From a checkpoint of a small transformer trained on Wikipedia.
Size: 11 layers, MLP 3072 GELU, vocabulary 17143.
Architecture: learned and rotary positions, no biases in attention or MLP.
Training: 1363M tokens, 5200 steps.
Each number is 128 + 24 x the weight over its row's rms, rounded and kept within 0 to 255. Layers, rows and columns count from 0. Numbers have three digits each. The size before them is the row's rms in percent of the matrix's.

# q: layer 6 attention query, 768x768, rms 0.021, rows 411-463, columns 640-767
# k: layer 6 attention key, 768x768, rms 0.0184, rows 411-462, columns 640-767
q411 096:165147102134152111118147115096101090154132139128110111146099106126098147121144133085150150161127145157145100137140152159160118103139106144119087120130105166111152147119138118164129104101118137102085116097106130107157104128150144138075071129142121134122165180138137149119115121130124151171121166130154124124110124097099165135132117109181126125096178160119138112100109109154128156123111
k411 095:138170133141113125137111158142096196120177141090134112163146146099165077172097158112108136121091092106100134116127135097116144117124163139155101133093173133141123121106141160149081162158151143138124105155123188135152058131159140116120140174083147154142110174152128149144153128168144124122131108144095097120067140143132176104136154146143171122129048165137142123149140110092143112146131
q412 113:101120122108150116085150084167099094091094170148103125139103105140105116142159147138152127162159063113107142135153131158118117104120124115098094072095171109086140130160094136171107141116135153104169186173152149121106120172159127126148086138107118123111095137106130139110132107138103151084113100135115120134140113092127172142150109155103171136114071133154137151147136146128104106114140
k412 080:109149144136130128142156108114124090117130142138101094140130134140128192142153159111170121128117176121129108170154124145110105133116100097117099124144186111152190082085094131126137085102102131087095114163135111103136113114134132161105122147116127161162159107126097145104146109125106130128117133142130106145104131130102180128150129104096121132116043113124106120129132107127110114125115
q413 098:108150155147162145148148114181108124138093123141133113072108163139133128140144115139142157106116107112106129108080149127110121140121081148150124161096153158129123115172130140120097117131155125140085149115147118081134121127143105127135115074124065153120116136146111095130141099179110176109159108124105097149150079120161129104117152149156112160149154166150173138123129159152105163198151
k413 094:139144115182151151169122169151110127143114117102153129127145165155123105153113121112114153098152158119135078145103154140128095133128117108085169130140154106146166130146125113161084167096148179157101128125122116113143142086153141117126075135139131179112150112085128127100093174144216180137149138115147117145129113156124156133112134112161140140108109134138178136115119092106136138126114
q414 092:131157114148103116125126097156112118142127115130143148085100151142105177104129127116168130123147125124123150157133159166145118113097141134137142130133119165139106097088119127088125078169158123138152121113155134118112108143095136132128111114137104126103156102135148134120112143142165103111092127158122122095123127159120115147146137115119137124145114105099121103156168130181113174089139
k414 096:129190121118095143142182134092119142135122137121100123155087100132105149137149176179140123114130106129121130124151134097134175153120136155167129117118101103160119156108112107097137135179096120092138131147131136119108120089157127113127103089127088150130117116114117114156114168113189164126120136118133086132137130150147096120132115106144142155169093087127120113179168121120128147100129
q415 097:110088122096165156156154146078131161113125149151147148094118124085137131153104109113126123091144122139102116105141129096115153126131129101129102124117114114150111130070108125114159120158110132084135137168133145163128128113140106134107101151121138087127094106086126121152121126081164151119152095165104134120113146160134108126148121131108144143101121105103143145143135097124151120126135
k415 096:131089092122158124108118091119121109095104147123118143137102166131094106083118122112142155148165142109155151107093166081136138110108118103114132159149119113117124117118162121151102106143146180084129075117122123149108141161128164143165122093109094111132104100155146098175129147136126134112121086088077123148148115133125140096154158124111109131128147151151155142140151107151166099109127
q416 096:082124109120129102125126097139093099106097139158133136151137092103115147116176122081118132154121131139120110127147149120173140120116168096110070162098133115094148092140115181140197142125126175087135129124102123152102136091118115088110109151108163134117127114149124105121100112104064130133101121137139114155156146160101149209149156133107142148100114112098126163126206113148124128122138
k416 099:099093169147173104095120125134100130101083062113153153158139115150092130133137160105150154140138104113136180128117104144109134134134134083129123129118094065115131121130132133113167104152127154136120127153121088154141140079136171119142062142133109110118168133154141170144101105088085169093123132072130101144148148118127174135121118129101139133148108142132131132141161126145208087107136
q417 099:117163119120111143123105134119110130119158158164113142111154154106104134119150077125128125136123155142137135084109149146122142095146140114138111123143155166142112111105131131100131158145188068106108126133119161120140129098118138155108143113109174092126103116122125090072104109127135099129118103143103175115118118175110134126095115131140128146130148082165122139124151126109143114123125
k417 098:098143138125115146127131120170117131085119155147116141168092122140135131138131118160139107146206112088140114155112136159091129112133152119139132161096140117111093131118127130153091133147154093123097141119127127112161103137088116107127121158111120115133147115096133121109105152111134149123099125092074159147163111090128133098131141149130143134075101128132129174142156091083123101131095
q418 094:108140098116122133122091179140149159074169152143130132127141130124114117150150147086130089115116155101156170137119195115147103149093120150157143155108110136118159123123099122121138165117185117118110116130081116126134151118150114089079152136135131088129133112131132130137116128159133145138130109121122127119126111116118118112123132166143102170088112123132144137127160085153151118162099
k418 091:117136134151140103118102143145091122051093169108159117129117128121133121131150105074133109142136105108137120159097105130152109152076116159167169161086125070098141124120153158126154099127118162122103136122119133111103123144152114128109100157080162117070124130141081136082105139162123151070134107129129197127148104109087151131129144134112102158102090122078141100116120184117108095137145
q419 102:140132139159148104086142087126129122133128104147095111151111129139101112120122106148095149130140141164111054117120120127106111103154119148165101122134116126126100136121115106157142122155078122120127145147163110145153108090129131146130117124166097128130137155106115124117181135156108151123137149133134105135154149097130111148147114084183106114104190175119153089108103095091124174138124
k419 092:175140136074126097136133117110136117171116146134113108102112171155140171154152099149114129123147119168102082095120150106142130130186132128125101116135164127150135111099103085117118169147113201129181144139124135122148143103118121110137118116175093093162118141125138132153101142142112067122110124146136099200120117121079141131099113089125120160125126118180141118120099101146122132161137
q420 102:173177162133178135101098108116127143145103174101089088108104131121116084132164141116145121154124115108117113090111140130130090106074133147155140156133128156140145130157137110105179118134095141091105114131099172092129155123114139156096124118130120147134127121119139103133160116168146160157113138127163138150123128117143126100143180139141120141150151142125125109090131147113107125127109
k420 100:125133120199110152124130128149068140152144155122135116147121108103107103153105109133110138125122124115130109094136145160137103146127183142142135077112121125083113110103142084183143132117114157154121144119086144109139117137141143086137148079083158130079135119083147111120094125126152132119130145137150130151086107141140123118173157143157136108129117140132174160120131152139106149133124
q421 109:088120137132129158160153104153144092109097177147118109148165094109114145139147192100118158132128146125129140103165126120142124158113127077118106141102153116125156098137113123155096118106157174119096104178137123151128139143109140107151125147067121145177117131121115141119098120127090161105136105176104122121123153123153133122167115184135151162126096132108153127143127151146136135144147
k421 089:105107140161142129163107147135165152123119110141170150132177108135089119135138138119147173106109138135125164112148089117088091118162065138117143162159132126160132104110138118132170082094116128134102105128116112113142151140105086140113100100087089164194142107162142110121123113128108182138132096099133114095156120116139127138109101148174120152166125114081162128146102106136122137110149
q422 100:094146095163153091127104171114165122116147111167089125192106130094111105103146101160119156142153124127119098136116149103129150127145146137087121132131107121112158141150134127154131137119102125118124175114121101132143149138169145119118092108148073096106157086083163090120071102159078136155112140097120112087150123123168162131147142142130133106119107144142127144122107133140077139127124
k422 099:128120154151159119117118100127079124102166125126106077186064135107131170162179126149152128148128129130153091151099139093153130161134125159104132149140159137142092125130139153166146173140110153155105117111179089097143161127141145129120084150121094115135147118143188164110119130184106136140140091123156134124156135110111118127128159140099133135112123176141143122162112107156136117121138
q423 104:147094160133126107128086139125122123139105084133122094113150153118132129132117139176110088152113147177131140058148112119102138100093117121107109142163133120131127158152125095119145126127074119118130112143126134149126107133136128128102101129124103099125148145100133143142141109152105133158147131090115110102129168168129097110132109148135128100121127188114141095127099117048092127108119
k423 100:183108106154098176168164169071137127168140143143104141136163130127149120121144114174113146122131090184105100075106117120146102131146129097113095122178129117117141116132136119129084165129093100156156155108091172114125149145109135094128125146127099109113112086104133135133120096129135124119144143130125110099101095138139050171125126088148122113143116160151113159131107125123132151146139
q424 098:129151106114138115117099138088119166117160110121111123129088125131105081118132142126146132145137133140133084070127192163152151093125116144146082147112121129146110105152105129110112135098098104118101092101136163095110121154111140166119152068156138095123129156098151128135102130162084150164132124133158180116132102097151110081131127135122080120115170181130127107079113156081104138120099
k424 098:125123119144152161139110152118088084147138180126111146144074141128110168139115134126141179142111168108126146119102133169135144143139168132120095082109159169136099130125158168155114133124115141130152113125118147111104132134141142094132112119119142105089122147123099140127129120157116155086133137146118128155120102125074130130131141165108172108113128162148156140123152186125105149169094
q425 103:100127126175133087122110184127130136137190116137158112145089127126148080113105127149120107172153159164139101124124173157080085133132112153105142141186122139133146163134120111118111139105075108149106143122116131145149124139158113151107165087148136127112138149113149129146142113144098097140129147141188119074127151118150101106124148180176097126147093129123122093123113140105087162137157
k425 103:149169133168125170179134117125096139151135201115106099114129123101153116160124108140127161153111062145136115144160111116112157155124151123100108125125111123184101158137130147145100151166109165163194126115136128174166152169152120095088134096112145101122108132093152133139141097181116110113134149161139137132158133135120098079154149115131087122159055154131134129105154171095101137145127
q426 099:131134125145120120117125121122098157138089108100121067093075100092120119160081142123120113152128136136131107090122170111084098149118113142129165145131099156136118118125122126108142140118103122120112122155138144117112093100112161141127084076146138138120146179137150149122099103127136172153105126157128123112159100151140091115162168151161117137132109157123135090099119107125081129102144
k426 106:150114097104098149175129130085064105169089159124159104103102110148092113179155121129133141169135133156139160084095154127138105158131115125123135143121070153088087135105114084070136141121090176120151143121114148103091123109138150120103095100128121113102109145136145157133115077100123112130138123129132155138103141089056134135146114096143100137105081104139134160086144153116135120107165
q427 097:155155119119129140122131120126159160138140142100160129126108143120112114133124129146137139112111134129116108130112181132100089108096107149174141144128148127110114095132133104113131130156070099097124117107115151140163124110131161154172121110149140099085125078128140112136096138068132136154125145132148136136114142113137094113092163143176108139104155160147099126118121133152135156088084
k427 089:158156093139105158143125129155085137153160133091111111140122135124095107123107097141166141134093127107132135112141101105124082131142089143132146146144091127081120103157142135152135118155087136152137107126128129169128105144164154099172110079128137102072131119119151105127119135104106128136122177151117126153136128132131105130100157110143129120156167172091131144146111129144117185116124
q428 095:178163167151082119075107147083125148125096128063136104137149123137162139131116096139068156140131140125096110091113131148127126114152115148136149133166129095109124159108139101114117116142109111163098089123151101131153110106109143141173117036153193148130148134126162130085143104160151151172109119146149157115161126152128123131079126136090117134120180163121127153119112121087100104127108
k428 101:167114136089153173135112099146101085143108174110115100132074138177101143140138083129135132161107133131079108085159138213140076113137122145117104100158122143135111102145096131126125127120118105150144139141084147129113155167122107122142143146152168133094135127111152099115102103129085116156096132162124115152189123145129117106105101083089134107152163110125137164079136122133108131156160
q429 115:156139132121106131099074169109126177145167115123179152088114127138125144148145136165156087130110159183144162170129145121140135120136106129096147126138114146173104147123123104085121172086143073150123115083122105061132129129113112127088149131158109119122127112173164110147126135111110048158131137111173149082115127119128109126091139124142102135127182127175107147123141115114120136147100
k429 087:167095098126136135091130135111091137133153118113127108115086088126124113136131130139161157119114128122145099135139061139112153122079105088133144112143181128156140110133154164130110137129148131108126102096104098104140151136125156102131156153074135108081165117116145141116099107139079123133129133099119100106153129119092122117126148148129158102083125137175107114127122123101090143164110
q430 098:089148155159101076135162181113095126145110049103148160138128125113138146121073109136106122158089143141145117137147132115092131126138127137103167111143155142142138149168116149122109143096084136109132112132086094146133137130122127140142126135122120111106144125103193099145154144154111128144092128156155146094132155130178124120128092131121119083182107138131134160126128109097123126144125
k430 104:133112090160138166161161138107126122122123166101096169154139122092130137122059097126122149124119086138145114166154169121136127115120094116085150113123213140112141120127167117183056171139135140168131108134090129156167161154110139119124135201124181080167108110120124113113141154101091122157117099104109150116176142120121093095104082121132142112083103113120148143113128090135157133121113
q431 100:154087150141153171149095163168132133135146123149108152169109131150119111145169143079126105139117152155117149130152097148125145149114170139132104097170163188121140150119122123142155158158158109170138150091173074108126129142121069125135088101102114117129138134138125127153090121130177137120141088153129078147141131140139148142142114118140135129129107099122130130152128117137124093154082
k431 095:137131146124083156133099165137127088172125148136080135117099111139157109131137099092089152132112087181128161108137144118099122144115139136091089114133123163129119157123151154112086115105159100111135121140139045141107136132109114178112167151107139124108103127136101142124143123145098088104162118113168098151154115152127123156135120134162112131075134096104147121138122144143111124145117
q432 091:156127135078125133101130120117157124115106132151128122141134112141114120127141118102152115096127112131096144170112144127127128100124144121181114144148159097117131072084117133129148186112140149168159161142127113164105083129144134133136138120100123176131110106124136126123108131110123113093140144096167100129114139160138138095125139150171117103101182135125177105139121134133104150119189
k432 088:127135114138143091132144138124128112130130157081109170114168145132156108148128104156132140149113140147121126103083156141149144112115112107171097124131149100112105168109142136154112153185133118148117104142119144123139095129110121124141151101153154134124127134147116132112149152121152104073083126094103106126130128131124125127108205110130146181109133135111088112121134134103166125151109
q433 096:137172140132161134141092070167141128116099145141107141168124132127105094111134142097149146141134143140098068148109136111167128101126093115132145136157134138108128111139131134134126147122175139139098129116125090120130117113118133130114122112115155155082136133143182106098124120143167115114118117126123148153153120170149162097147122097100117114120135171117076176128139137079131150083152
k433 084:068099139144168143100095137139163116153114046103125092126097143127112112103163152189082108084147128122091140108116115134116097104178149087120109116105166098141114098128118135131130123135167160134106129139129157106168114116144101136119100134158150143131098090114081173089105115169139176122160122133149113140120126177162132144144159133139147156096118120150119104129124130135146092107125
q434 091:141132097086147103150141186121133092104100160112097098169100129117134157092117103129094134154118099086103129123157148153096150129140091150124137136107113134136149129147117111133093164109164117156130105120142105120120107118118116132095091117158112143122117134127191126100185154100111116149145117157165145106150138170126125104135156133141102133134113142123127145086121117150104141108138
k434 080:143136107137081152106138113114143111119165139148108136148149130123079101132067150132126107133159164088145128155086151138074123130093151086165112117132104106143133124123119133086123140175100110153123102129134081129155188116115156168149135183136126106164118134122115151147133156189116142132071138123096116146152131164095120118136135163151109134129154123124143090127110106112117084110138
q435 088:106146170081121162131147147126143139125120181103145153114150122113154129136131086154125114149161128156139101130153116148103169147153150086131150153131109120164136106094128133131137151136105119134165130131169126121098150105154129114144140107139164155140118124136086130124121133162097176078147149149122119110154140106121165086079151159154143143163181130193137133109106128143138115182122
k435 094:122151104166068145113119186132137140123130135120122159161104164103137153083139094122114147115116169133143103113130137121114124138113137091110169137079155136132159149160144144117171140158149163175127129147084162104131086134124154135105175141156151126154134121129108142136139081112118160136117139081136124106167126134133087096144157158103151181110151156126101099128131165121153128136134
q436 091:114156090131165131135109133162107165101146102142090151158165145108162131119115150135154155136131178120151115146138157164121142160132149116150133152149168123159131116109176160105122121138117151089112139153135135138111126144141112077137126107126160136112167126112179092148139120135142139099127116116138090114155161126163146160126134137104140119114148135144115135118122135138151139121204
k436 089:143173121124107085134093122115182112132124183177114115124100116167154124149131114119133129142165135127093097135148130149123163092163146123142095141093122106127125128097154125149127120111115167128127109130103102116177144135122126108116109114129095100120124150130144142114092134135101124122156133086145137108149098139104143088115138118143114104151153096150053104047113135129104141077121
q437 091:133133125110107118101156126145169118124156088122141099152127158105119145133127119134118104102125092086140176167158120080135104139148152180098084102153111132122139120114105150137164092130132112139103157077120165102090119124145123134127107157107159131118157185146147120157121135145090152155107089142097140138121086137140161140138127119098153147158073100108122101125130122163123138112126
k437 085:144098152101092091105177147131175119182112084116137124134064135159103121181195118122151127124152115164138116112151113140132148130183102130132124088124110089114143138107121109136126161123126144132116156137154133118181130112089119093136150144129145160093145145137124139092184140121095126100186117124153146130138139153105137136132089121106157101091127126121124109114087131141112128126133
q438 090:138152073091120110094159123092085131129181126124121112144144147153101158102152147125095126097113130092127157106154170099115143140124169160092132102111112117088131166102117104117142149183092093202169113126088137100119102124102119131168147156107161117156126095132121162139127123148155100138120137124103124179081103138128138140150103122163141115123146109154122114096099141140092109159137
k438 089:082109102104133133157168129114158119146102139170112145143098108098122179112116106122141133165121156184126136137155135150119169132140140160156162148118085137104097156105118094111135099110108150130177120117065103129105087117105157129132163095149131071129111114106132115166143107135116147113127109090109171107173169120115108109176162099110100125107126139140059135121188150111153107130199
q439 100:119076130164168157135114092122132087097097124149118171098110112100113118136140120112124164100139108151116105173131142169162138117127091126119095164131155127128145117142151156169096124067141136071131097112151104195161102149117139126121141124114099139091124130144154124106127145083116164139115108154151115128122131113137144151135120114120116095143133168130157141134170127162134127107148
k439 088:124153123150168110135091106161135182125142138130123104131119110118149077121131114116127133127094064160133138152087126129129137152128101138117133143131149120140126108177125113110181117144117199098103170113151115145096149170117128150083129120104100178128124162110142127149103123078109137122127116143157118151108132152146164123126104130117117133152078103113171140116107140123149092129139
q440 087:114131140141111125132094138157115105127151102119124147112138131151113143099147137124127137143119069153146150150125126115099126144142114168118125117104178144117068127135096112135122127119129121142120169121118143114115127144135125158134151090156157057177139125129140132115143115119098133095178126178109112124110161122162133116118101147131124135142123136129112101131132124174153166163139
k440 088:128151096091105123134133080105151095147124111122107114130124087118102139153124151130143112145105150081159151151094140153090121110107119128171139103145104119098091151114126107134168089117110121127130067156117133112111115132099136120149126128149133107072116102118124111096124134095124145146105117139112119139116099123074119135082133116103129151138191117144141123108160154121126133098143
q441 091:123128161114123099118095113163119142113117171091114114146113113089174088122132153113142130116133110129129156100146128111142133129090072108109106122091112127171160126144097141087133145151155161093129160110147128128106127103134137172124087103095083153142140084143182115181188135123142117085115132135154120086107159116128154148123138120137122139145171153128091107118130133146118099084099
k441 088:087122183093130103134099098114107142129122124142126126077145117133111159162150127111097109092137119101134117155094110108164128138136148129158127129107124090129143125139156166167140100117099133115126119108100131145124114093144086116143138119147180123118103140070089183146138102074128112122192115116157148138127105147111170126108122115093172097118127156123115081113133144199171096095137
q442 100:129143099167112100113133130089146061108102110164106153146151118117170121118155127121096148152116150137128129142164115140147182110127066127160110123119132103079127110106144085101133127132101082125089159103120106101172100130086161114100177110145151125138126114124103139101129148120127154111133072106137152119129108111124116110118087156125140108118165138133149117149134110107116129103173
k442 082:142113128156121100095135141124116153103169126127094111152148101098139125154142154085145114142139118122108114148160133128145137178126130165158098126124138116116152122147108139122140103110185068146114121140157182080112116156128122073108114146070099119073122154139116126098129123169119148138128125171152151119108137125129136120138123129108153145179147116107159144169074167132111139152123
q443 094:145107160138124152136114134134094143155106137123144127081125079158145129140146147133145090139122164109124135103109110115123110097157185117128150096154115139130190121158151121117127125144148143093130165144144161123087123125132120096135090145128114152142120149102100149120136156122153127145072148075161148147134089148090133126162178125121107134138108116152138165121167119127125120098115
k443 093:090160146129128171111154113102114141136136161132138118179135108097114095127171127110096117135145125155161132111113127106191119098124123123099163138121108136136150186123145144119160159121120118102169162133192125138126136135085132152106126133118122154150099156135179145130125197103166103106102138147148081171109145139141150121135091141077131099134112129130081154193140127064139152148134
q444 096:106130144111165106126168115130080113162110129087138138131170128136139139118168164147157105184113153111110174100141148113138117110116172124125157107116116177166148130119083166153138148111174186097106154119184149187135141120148153102146106123138123146080114126108133140126134131158120163137113162150116095155153092138151120105131111115146098099121119170160134169152109130114119097111140
k444 096:137110106124132120126119116098102111118088125106106129144158100122094055136084136125165111114142101143108145154156153160140126128105114138125157103144107112157098100088115155156120118100125105131162148178173162167133164111131151092153104101114146112106129125103154103087081110109124103148133154179132105135109146117114161159162082130126135132139152153122154140187099079164106180142102
q445 096:133122148136103112166151124151110163142129156092089130122151141142124141193154125070162094113130195171130166123127170146153081111108170104101162154163130126168132115139142148138161094124192174147115152102149180110176172108140144133122072129103137107103106169137163096120138147142120142092136127106123142086133128152123146117129176117157090091155174119175167156132146134123130090128122
k445 087:137145145110123158173130110090126065108129130137126110136121100121140138123080133131138122140131114143118141132149121119162119153099123088108158116134145096124126160116112135130129187085107099130130126127163136147115138117116140101131098098091133122089130111083114086111074145102118146099122099165166130132148147101167167137137106119077109103112115136110098064175120132104153156131079
q446 098:148098147159125110157138150121096136121137106088102157108131108171171101165108110112151104125165148122094128110123083141100118115155168118184153110152095144141148138142136102101130120137164135101138122109094158137108171145102158129121098123124131093106141115134143136122159137147115123115142168097142153155118144098092113130146154126122105101134130163145129176134162140101148093117141
k446 091:143128118108123147123104112114142105136144179091142083107130104109158109135170144156144170110127136128165153110123109070157117129117138125086144130160163133152163159128171164145146182128123125138108150111136110166128134117098158158176109121074110147097118133107200147101113167105115106117158139148150113120135128156131101110159080141118119122061104131164127128141104135103111099125125
q447 093:137145152159138142142177142152122130137116117081106131137166092157137126154132132072169107175136180167168113142112115103123110101139096120111141157124112165124111146127118131141170150093173170148138115120125172110132195104151140115123108094103188157085131141109100147082115084144101122114143147118095118078169102121148112117143157127148090105130139120182155184136122181133109135165120
k447 083:156114164124115150159104151074111131102144097151160116140152121120122108095109154123134098107113131105122128107087090135175098100179150123110111115128136123163120127144122120126149118145129114126134139111148067121119127109128124098114143144060131106097136163115146158151120140084119120063141068099105088104151123112086177148125082143115162086117125138123119121133111117139153146158120
q448 094:145113125123105125129131128155119110122114103121125104129108132112110106149126127111139099116088189205147105112144155124130116138125093123066100123153131134124165098172106119145192119079109103167120155117119136128124127139113123136110139119110122186129164188116144150190143115118135137110154157139115139109140120183149145108115151102102125104131179147118128117126105120118128125153101
k448 092:131065121140184137133130127106119097133124154123112169100136122114150147132102151101106139160111088139117168124156128118114142089156160138062113094110114085103107115147119160128132162139101126117110128129109101110112147123112128125105121122155142065148119080185169098150106123109084108107134128100097132119118167071129133113114137109100141115122131106157112158123144102135098104091104
q449 097:134088118144152167159129134119133130111091098143138148121125094107113079164143185127086126123108128122098122131138122145115079134099071131149154163144101132098175178139141129123135119144139122108120134114134135154127164135125114090136120163109123153156114116100178122122157166112148147147113104122091150125100177122106132114121102159164095103131174136093137141151102110120132160132114
k449 089:135173095123116141136125105130131135135132179128132157125126146150147107114172155097110162127160120129107153113135124120126167127105192099131129129107107139101178148141094119163119158098144134139147158103123110110144102124106129162143180129165116155111124091184128161148159120109128088130102125128117153134111138166158105127172111174150114102132144154142102138117136145142154129084159
q450 095:153155108165155120160163115175131129113116141152106114144118112134095121169147116144128128123171112139112149141135151123132111118115100106155134121112128117101136089151091140119132095161124175113133129115089153076089135132124089081116104130096123118159099154086158087123142151140091137138085125127117134121166139100107141140124072092119144082141150134134115169086136098158155121156121
k450 091:133100104111120165119147105117145144148136120099162096169111129075096116130092107142144126124136108131123156134115107109126149141086141115127146075165103087118152109141104108116183150127133075172156127130116117135106097143165128115148126130154119149141111095116112127164158155169131093083120151157113088134128100128121121120130097137105126112175114141120214091186130140140082135125112
q451 094:154155136156135079167137117149093072122082128139116127146118089154107118086110077104119113157148139125172092083141099148166089133145142110122130115102150136125142146132154183147146091092120150100129126102143122120088123177161118140124082123134116131089098112164122096114145099161105155107102083164118158137175117092109125094147135153174133135144097151121169178113161152128117125158112
k451 094:130103169127177126135083120102106133124135142086149084130133155111098141159130130122167097107146105101132115126120128116134095130127116097144132108135116052105125085115074089115130143112137116112105101140110166135157142132162154115129106127152134152112109139155096142107087120155122156127164146114144052139087082141125141140112137102118119094166104103113154110141146135150182108142110
q452 105:130126134127122125125143131151139126141135130105137153112136118118139140187158103122144156108146114146115114118122083105167137109127122104122160144152105131134161182149155091143077127163156087129104164138104126119111152074137141121097135107150117110120119098127148111097158153149171114142138157108154109161105116156109125106111140106148093140173174153162106145152139099103113139121106
k452 092:107118088109150178113151082146156107121138157114087122136125120095149116105124160128102125111152157143142136104149108081158142129159117144104113149100138126124137158147082153096102168149144098138132136107133139144116131154174150138158110122115133103110123109134150110109113142120150126125114156144134138116143170152189103148130111122095109106077127113112105122151116070062141098124155
q453 097:154096078142102152140130110108128176164112125109179121143159155099135191134137122095130159143163098091120111133142179139117134154120128129090112159131090148119112093121149165122109167144133125173170135125096167054195137126103134130135124137167151125131135104127108174108105140094121140161122139111164097105119131102114116150151123122080099176142167146140128146138140127176089161138145
k453 088:160118110129139103146143135116095159120126135122153170128061169126185157158151131189081148135117104122145107120138090109111158114121102084147188124156139137164139116122113148104146106170119104121126140125121091127153128066107106155108127152122120127130151122178135158142130142113123133123136114113087127099158162162095099118119115135136127140104142150147136110119124149157131134149145
q454 095:120125150119135130127116130130177163141099152094097099164122096099108098149133167139153127124113141136084124169130112114141103117125105138111133140112088129142096080093120115117112159140167152128108117153112133156101164122107123113155126176102104151128126168131129119046148153118140152141156167100116137139135154137137171125126122119142145136156157185113110136080104091107154130149087
k454 093:094166095136120104161099083137132094108145111155136092144106134121143151128094096139148159127118117101127143108131135115170145109114137090087123172161147128124135139136120146111129185109105163139112119086117114115155125102130147161131115161121092103117113114114182133142127141139103083121149130110112138079100112110152131144128147153151114100112151130124122097084108115123136122112118
q455 095:141169135146106173148097125136144121141141158156130114120106126122116160101161119098136175115112151147123129108113157142128123156115112131089116151114131149125128118148103094117188130098166111149135130071117144063133135103113093143118146075135130135169155158122125142169148127114134133104137130156099129122084148122162079091119161154163107143132199121107147091121129131137113126152092
k455 091:122120155120139193135138128141163118135116127147130120149131083098097099158124087131138119142069155102084163110144138117115169099144158171153123125108100111063108131110136130148126120112132137136125119170161099180125103139137103139101137103124105174125128097123124148162141128129168109137122148146171135178114159142142107136127150140184124152102081142105142131144117143118124093097134
q456 094:123107105090141155118124123149144182152137107109129143091185136104119129154141150127137113144121126143113123124113114119158145163090177101152143146149127196094133123103131133137117164135163136103120131170096159123132100134100188127123095173111136074098129124126092134140145158132131092167134142131155128132112108131081130125144102153103138123140126152168101134132116145092145083137121
k456 087:148145147151118127200131099123133123106132094159147148111130138136143103132106148110120142156148123130141110124140171109153125081128085116164161113151113125082109113112157125140101117081104111128137124115120127089125128089122116143126086111064109123101139112148151092120107112148128108153152102167152117089094127105136155117152128088117081136118154129096137182157103136121101148150115
q457 094:128138171153150156141120163158126120149106139090149150108123166133138132107179095130130168115129110137146145122092068102138118175132118119088136155117074099080136124146149138135116123100109121145162143145115119132103131116113097131105147117153132127183150115110126091172109098139171119157104188130096107133112111142160127110150136140118082112117131123151148118140124143145171149169158
k457 085:110154116128099100201129145136107139147182112104138140129096151079140110121106147117061145153117118133105119178129121121112129126093135133107118120157128120142155114174129123141118109102140151065134141119184122105104130151223117131135124081095099147183131142117089140169113099187174160107166127111150152121149131115148152117142152138110150159127108142084135112147074156174107062140113
q458 100:091130148137138105113134168111124126120123114148120188130146075134099171143088086170131153120143132135131119118110087164134168135152123155113144123137132095102114122155159115163081129107134129139109151150075121117105103129133137095114139114140162119128161129152134137149126123161111089144170154098161117116115124119121154083125105145107119126178117134115137125138127144116124153140150
k458 094:147176147149155133163140119158149183127152123172131173122107091176159110108106136099113148149128164089111104135150135105137103123127115143080129132093187160148155063099094148176124133115131111163133213081155153155146121132139152158080126124117135154110127108097132133108122106203099113121160124118166103138124118134136134085130126142119143114115098131141124123132114124096160150172127
q459 100:112108125122162138137122109150136088116132126138107097137088133104123112118106179138086151120116111083170113129114142124088090114115118156122160129121130141137137129097111153120135155079149150119101102103134091154120108122139116132178100120135146147121136113138160148131161126139121146113150150113144147111153126131110106178149113120122199130147152109116126138138098116184114104117115
k459 090:138101167129100121094119128096086116145129139126150102064140112146110124138122130122112135112158092151064100172112141140120081140106168105113139155146098135167129091103128112161140153167115135134122134102101140100128170152075146114115176178150121151141141160115120123112118168129099127154129112159155108205170167153096140085086115135160132135130108096146144120153100148117119129140136
q460 096:123121157168099138092126154065151157149153129138138142128124116140118144162145090105106103094116142129140100148109138130136147162170107152122126138162162127113111102140212111114104119138130111127124123108152104163170165137109128125135128123134129128158141102149105127155109145104119127135114145138133138114103106098126102085130127133126123134166158137121130138119134136177165139136121
k460 095:163156104094120129126160132141124141117080134118141085124122109157182105149132132130123129130141162126105140084157120152146120142167104123098112168112164122121086116146115119113103134127127167161153144144135162141095096094117093108161144152149128132160116106145117127143141157113129100133095166106107129091113187115133068163134121124120118132123134117114086133116110105131137073107160
q461 108:077156145150101099125120107128109137116143111141106108150127115122107167115113149098135148166108124182107131104108125117110148202162165120128123134125147100120134121120120139104127135119118080137118122119134124125122096177123145158126142113093137112143123169138099172132148106131071164097157165113111127094131151134126136139143130131118112139114146123091129108141164122136135092121126
k461 092:167161142121088124111143093126132130147131140169116113117143158153136123140116122112129117104126183190118092074110113124151100111145103095130096132121151123139172115137108125156114146150125117153116173140148129104081130112090086119140177114083075120150113137134098154105110125151151198135137131118128083131142130133098112140069152128114124092180112113115132156113099127123107102135150
q462 092:175149122172126161135164135093145112146118145106127160196119104135144139136108118122093139096110106143161121138135105119152105115124161166149161131144109142132117126120160132170117099150092141138114116153127140143151142131115140120122134090145126130090096159142168096103136118068130136147119151097134143113142099132147105076096131101172140098070165157147105149090151138146149118130128
k462 098:143114147114132137118107095105084103147137095132118132088132158113094101135102104139176124092128097112108142133122133109183091132117160159114117122129084137122114130128098100115129112101173124136107080148138143118108144090145130094104112156155118098111104113126132157119119110092159131174113097172098125139147079133130110129114113152178124104116152145064135155119131119120136132089122
q463 092:145153111087150141092131085104135128120100105097140133097102161152158157107161111176123129133115111110166128088159096082151104100118097131123154116117164139122118143116109116096115117122128100149148099137138108096125103146135169156139152102148143105098163123150150163096150117165148120124131142132138157110104137130134139136121117123112167115117164123126139130146120192097135143161130